python train.py --num_attention_heads=8 --hidden_act="squared_relu" --rope_fraction=1.0 --parallel_block=false --init_std_down=0.0113 --lr_mult_o=0.798 --lr_head=0.00456 --schedule="wsd"
Each number is 500 + 50 x the weight over the matrix's rms, rounded and kept within 0 to 999. Layers, rows and columns count from 0. Numbers have three digits each.

# layer 4 attention output, 256x256, rms 0.0675, rows 100-199, columns 64-127
564484447431572433545527536476521456506424564567514543559367497499522527525524431519548464527421455573575471438471443518458550532510552496518505436478464438549459449463537481417542482487424459
560508519430413482531477559518541458447509513590472483545557476467429397511475542472441405551507463478506438502455492447465401525465490536481513520508471550344493404478491488557488500438523463
480509464449513535512362468472456471489614464584532458428434452526481438568511403436421549468377476526501543565498547566489540488478545517539596434484478312626543412480576476516481480483500541
501481421432566522452523548528665388554506496403557551514429457406498571498509536506520458520431440537489464392473527553480471467426512484544466347449339508510499485508452560604593464541412468
565541569555486505538460527412486481449456568475595403466465497464500485483530499478452577498470492452519495450491467421556427557474529532491590491500458562596540523412481458466471428502516543
402526492453522573462476407550515468543497470455585559491422552429490498531501562578469602494491475499501549500503486485498576433521551495530517411470579488451550458512497512506446484481472531
502533464431505504586602466498480579571430360498484406549469535406597489613483540533544579527462498581429514438426540572474532545617618481506528540531505480423517548532490579530495480522457495
535530406536487561472551511497543478419564518452452529506453442568415490535523491535449487522411447510578417447577538476518518540514509500456501500494577550487444504548489627464488478454457528
633465542473485595505367545470473568431434510513511528487587420482512508517521486572505501441623542470500545486531501521494453430569539391484465441530416530576496463523485381500489482549499412
471504463462540492480565543520448530549528526539546524384475391465411485451493429540485545505504524517472468501588515403551487472480491533602546525514482507499562389568555584442504427550509501
555619525494558421468439543489557592465497497455546424499511523574461568491525523416518493417491578612542468553462526449528560512479496566505601547515503555499471522509532510468517498404508578
553511489418523501477485460476413576403508456432564547450508432533555476470463547475478374485495512480601419543488501478497544530535491533558483513528494437496407439433441627505473538485570499
520514438584482512411490487447454534415521452497599580517463558467523427381571506392444634494550582588447483452556541498505510474430499497399505485490573362453514453500570465574372538568428575
488475533447438491524409569525444462492489467525543518546541460563586437589571463515519532522570530498446475464442540508533458561539464479588570519577416485516370428431523520460569523476524545
537457531553505545473474572514486549545513426462502569455512445464450483421479537417459478426460536488512414520499507501510534508558507461535413413535459470480504463540518446611486486485496532
528542448588494435465478474499432529564560467502451497517439508426575516551545555512503452547511497480599483527534557550467498455479421523433468497494518492537550525416510530483537481596521474
499548448528482562598561536494512519475497434584481426414552401483528561510464400467469513478465440460437498650429469542530422491583461523535360496580496449558482490533526421600501496479489509
549510453616554509504443489521540393558430474506493475511523556502491592456539506464497477509530562568448516440485525469485419491573472585454486552510539496569499495542479443552529498520561512
560419550459497403538439539466467445570387609516561545495537496484501491518518522493433503544499510466522475486498537524424557549502490412524506530439541505570504474509486414519514504469500478
537392448457483507496515456475493535447547468496567516438540546562571504469530552576392487587505487450423577557524474494495464481446587533490534525600427495459498433565563476457415477561479488
476465461498549435530453428517561488499540452515480416469526454478462572388520470523468485512469481558456529454602472494458482514513481506498505534432562489463597460533516378461451608461446473
491460582497482494498524555497536437475425527578604547496514522483508500546378575482466557447453469560525576494369478572424509520507583475507462438451479519460469450513555496503406568466464504
585481588544560485534502437474501537490502482434461492522490479555484429472502427528486566564490433468512509489485456476549580595435574433406574558471445405478498539489497525439513529469545527
552465477468440487534516505454542466550562542608434546427423538464419404531462577468549561546518507615553567629522536442430475519510427432548472560436538500469502474477528528568400471569554428
420562527508459514460561532474486520556511444505465525531474437518447421521502614577409455468548546423488509424487530446483548498499448484526486521500452527477519447594566523474471500485519346
444585486501502431498547616545563422559453504536586498549556523507492587441528461551415533506526550445444558465532469532523465537367509425529548489452469590399408478464468487476487522489454532
472435463462517485557631438495463511481536469504435498480477435457485520425594489474438592434517393550489617506579522478514480513476516586410571477574472479476513470609541545444466488484483563
465476560566526452555526427520505463515503519551500471509505370475536518473573435481532430508483513502477455413520504493602520490487485472487423520466530469577487438493432374486550491558456495
468541401435523548525559469479587469459579466463455449540388511504459511463504530581519487598516443566450461418430490545534414494566522477486490489420520480470484588473519509554500531536521500
553401486485501433425551552473472528485458472492459468517438477575462546575430477529489519556451493500526481495454481480492511424570505470444549645505529488586522498523578549492497532442456422
485502522569433477488471541531497433463478515446524539478481528461551493508577493592445497415551531515500528507482527458466547448467503355570479382520533510517485529460495473461452467508559476
486551537514533584537492515461387502478504536424515428576379506466506437417492433431517531548499475520568529548544503409436490443525520508525522470487473452535434471537485575547491501544613592
496500477406464614477496521556492507496430482500496490421514463517525487601486446508445591550515505519543511468530464480564422497515478425462486567532498364452479500573533535551473440445504503
457505559521405397592404503537490519545516470475437484522498493505585439424512474532485536474587475385545545568543534511502518465479495524593534493537532537485500517437602458419508511491533508
457441542565501411504499508470401477492598533497461441500515550497447575502489423499508509533410513500496490613434497516570517474383514486590560549546460505568563556499529522488499491543496490
468453467523422484512526526569492563548438562504463507553449432521520494444461548552471517548478503420546450460463530494483511493532503565468455521511528531513490618526502530422513539557441473
421545515514454514463423495407474529445505519444440551449451439547517491577578503506550548487512586540522498456554520542541509405512535435498528498537505438554498521521489515490471541494476412
394474583504569557496429529442539522513554584531478386545533423473548426495412507562532574487550533491511466514498501504451459569544529547496472515532482436487585495576399443429564575561507594
501543547474472570484440459533467526413493481472572460481479561511470458568499559540517444444541467477455577483464459640509456568557511532529429439490493489479442482475519525553507517554498451
622553529512472515432553494462577486474529409493483547461513439428557542527438467475428507516476519489444514535457503489602500527448553502478527484372442563514489404452531503517429539503472518
493529443572542491452473489566490460523566480556439491421497450424541496584528502551478455450456531478548538554428511506524424570517495558455427481530470483502572515492585455438474479504554554
539447546550410587553540379492504647523473556562491638534491438543421536445467442548519508594484514460485542478578409434499555489573389580367531518474493496604545478495418440526411493520475489
575548459485445471457520460496459580591500426516498411583599532526524507405574485524473491478533536431545497482502510551512427527439472490525506564475526464453467460557503539496631403603575569
446465505518608405489506491547494515488361536513446518481448483445464517509467552571528507526562614570507512458467498408517453502579481516457456409457567439422502477469555494402534560536480463
534536453467479562593420450517487444441511543536451506595470506540542484488508424503544413420525482473516491515521538517472468571562396520470594479488448528496397453407513436514472515510495484
543559444575501471556471577549499532531542502464493519506518527530471496584501589445489569491478553543525462484563540469538533457473464496551451522515528539516423573476485446534500535493557493
445493502539515377471557456484503464473582487507484589615521463391437460500467517453471474510547453566494583491478593489437612450468501555458452528503531529428519515499451452432548504448527497
507416542545425573455538631495440516526518504480560505498456447428539529436456494501539455600533565423466514570469584476514502497424537524500492450466386448542638512428441547569500488503466441
520520495472473474497617480571528506466576620560504579491513529541466498478496571541463563459396439535461536440501539507537440609445462575417521517520519583503507508558424544455483409482401610
506543542503523493554515382554447569531509439547487574510483489485407572523499487538517587531533379478487557516537490422518550510523440472521533527485596543464502503502568529492495490601511488
452546449542443498552557427455471532491435525518502498519412526496449460483569588550490412552398445574510586440523427469489473475529468485435490448538506465488548553437494519534486486551537502
448421514477556467437465459413445415414542592435447492502435501523562555499490462486488403522588503432542484530481433402569494436514517514439536454475524474526488506424531502465474539438409449
476499611507459408542521453528460555462456547539530569548515501479555495570515532559549521482496460560561543502438460458491604509571482535468525447565503510443540480534404504544480509542540477
508516529493549451438542470444537419512438520460461497432453461526490463535475533540434550474471493534553549504499486494480549529471542466485467530378525544520472486461440507528488467494535472
465505434444447609549517558552549439417482548522535441562492585534497448492570526525553486484575409524530566471542506454389402520503466466523536511589436503420483495544435529570492452531492427
506516464468514453575458463478455478460538490546500502566498491493458480500440506478530535560461445536525417547470524505471425512557478529474575483537494446460480532369564569456475526402555469
413477497395462451492451469554501463501578558533507507468395552517438587512512428450454522451609486462477562502496554507506424457423492520542517492430506518543504414464479485478524494565486444
589500543525451516577473544559492526573562483434488534505463396522536478472498559487522450555443516575504479491492471513601421619513507519474486424475497551535535534478450495594597502496477483
478514427510482489492486428523475502494523474424464473600534568462506524541535496610457435421471427465465517451472488541395552431499497521433465507511569518462523519491517498542561513630519409
450505435519485611438483504437507539494518511528555472557523517485538494602536430548521458502567479585519524517554549520516607533487479498459530466464468478559459505510492501480510417551540453
416510573392539550363456546480451554551495470551493362551563622471533518485476470506452477509473498445488493526413556612490564547539595492482527605555455502450509383540501507526529484539494559
508511550482444519486457484487519581546492464560473580532539448541639527489493385494473524571653532457391457564560529477498563521483569478499529479490399418476387506496498465437562485498483462
446529457471547509450580434560559510494578453480504413550593540537580554514498499466449483399468468538434510503378498537423431439581446470371589551549511518421500487630577578509628543439495602
534499509564541555494603516519489531460524469485530513476487495532404541543417503550576416443538544465452485538491477462533486536507454546472467521538415493521450488518458545520522548492573432
607476498448458533457531433600504525538495471542479492463510544538590524568539402513475529468446505456484497630493403508516536614575557407468491486551453481518494497473489480557538494480515529
522501457488531521517612593426511464546386477396544507419539547361407564568475457548490490523494574454427477456502476509490451473526586451465506543508538529568503492455496551517534495467498427
563544429517509551574466465477480407507443535512501490429498520508437540528458545453533518525617524491419510459448534586528503521520435498492507458465498561483446448586534464457482520446532515
561477516492450568416507521553571518457555485515496541489508494508486542460500572442540565484531592523480453450509574460538424500516499506492442527451496564483452432475477490554460567510523562
501543479444450447594546468558375485544458408501444471539445524561581585477448429564461530448578486437489505504604496494478567507507500444545507555557560472416573487460559540410540512496491526
423547579524513571500589519506523557481571498476507504495517547493415538454546459457482487578444410572439399512525432418526584479477587550579512505519421551501545530557535536491510525526465487
509453485472544401493552432541468434476606481524493507494541529475579510581535526505595521444533466492498511544539513563472422540483467439428452527523494486486407475519487489484502417472500451
546478539430532463564554640556654550497498501561526548501453537451604532483443549539613496532558529524538536466398594469587486536478547472445457456603504558525487514446412485541440604519544526
406457508516534471541522551513612537547454480475454589530547550495435443497541564547555562534500443450519512342545555469565497475501546458546454518476478515499520477566450449485457494498558492
499476502534512486466465462544567417512442399459493508465464540492484463562475514427477456494508513521435485479473439536526479575554508448488457466508481535521490507500512519421449459471467467
511489448540475569515577525490525527512511486467552472560536502586450547557528475498512572484592534511477451488529488470547492490474448440424434562573529469511463524572456458532517518514565494
565472491534402529438434463551497524441496431514530510456539445588510539444566575560494479496519518437468520490569428481451582567506481551513460504513383476468475501440490483579527467490534509
488561560542483470517495546475444553516460477519458503647510391575447377578577520502483461580578449532506432470453517443470472568521479497514442431584443533445493520446526616440601482464492469
520463536662522554499486464493573499504488492541581439439526425442474523434422584518557593481461507521418447518488416530478457455472468545501571450507498421481544562535491522519412514530476473
494473523532477503539573464473474473483595550419409574524560536443510419525500493462494447609492524494472449567486572466523530480488507452468536444471542588497622496558512513468475461494472561
489452551473445560499427445490535502460478435495557451434525490467540434482589459561577563508504498401508544427482496452521540538516547472631483469529572439515523493466335515510511409519578562
574437433551587456489468519521527504487589480500575457511416554483458441517487523459417460468451447566490481492572537518466471433492502439438392488535537551576519488498560505453464530490513543
502407544415539550506507516479488587462414494542515431519472441470581522462473560495531531412484533533553459566544589460484545558564516529565456576567470422521507491521505452555506481562461487
468522428552502470505483492377562492486447488517537474470469463394586539508493489534531569498517448565498500552572507635486466485491502462512565523471523457542515542500499513506503553544533487
453468469449554437444390420631479556565441551500565497567510456498525341465504601516488493526556535517528461524528615415518482575515407578486511534428433459477542501547491485436447392478494483
618521403445544437507509611569501471542527574537498451528510527513527418444432496559545543538524433453492438473517545525400438474456453434490570466478426522499555528517486570478503425487516545
360485472536443471544523470429590495502605530518591450467495484436511481504457454577459554507560396526323503470513490509471548513487493514475513505504551483552567512534497492469487443439535479
458561467445656521510623390441526497527456463453451603429558517455546527535525570453630513473503527556531544593504469581461520410475466498515490498432542599433479583537522524484552516527497497
539509410486522476528507451547463493519593474394518533473548532506446502518487441528455558493544539510489497518585534520521476447409414429504514582459509494466458462485469595552482583502503543
517490517447442457468461421537503386522567424460578475486464560488422510475576535532577564521418502633448510512495410512491513474538379620537529490457566385481525407465470534548500463504511500
426473448500606511448472576571535526570481494521495599515500444524439545516496481579572533522556365457518481490520471478495532528524479574496517483578430491506539539520509557519584520522479359
527500560528597561518397534463487441560459445440447478504449466447484464515497462401505477446386514548559475471433575552517557408487542461483490488459537479472517550424474421474539485491510535
512482491455547513366430536518568510460552448574523495455521506440499591466505479530550564531486513514505530571442534556427540493534558477601442427511489439498520472574518541481537516478487532
478558557538430466457589466597564493619536570490459489459525374568589525473555496427536559524525498559427441539553413470504618581437505486451506533538464512496512601525504501479482413440479498
393531494502560440534510501407496495509504413486489444520569393526562488529554458542527552479441527514483534562577460553555479463470541477562571478438455482532500601575447449510443539500479526
581385538554545472564524385536527467553537413405557464539456614428520482488512478483539544444488554532461566572553447567406576476504616577451478529484500549530511503453445495548585566492490504
534461526433503581523514512435546433564479513460497533525462511471498451476495534430544506526461501487575428396440475508471474519508533530510506477412451536521535528470490531483532443451506565
559429375538496516543472515427547627536508563468443541534471618542505402485450417475446456553403483409581432504540500596477524562468420400431477513539545497629425509500518579501546435570515576
469503479488468548450501592486424501445481538365481579501505602478521477413598603575493446514538521475528537413445545447478465457463383491611500442595496544459591558532478494581518515536505476
485388540493449462574451513512528457336473438415585406489440462522470502521550468491437445491557553521452579505513495487463467450485548585469484436605547491505479455496518422557491513444550533
504541511529494431412568545487442564481375489511466498471553621552506558470599537475521565496429516494480569511490489518494490472437535552446493570530451546458460535500563491410540453582498477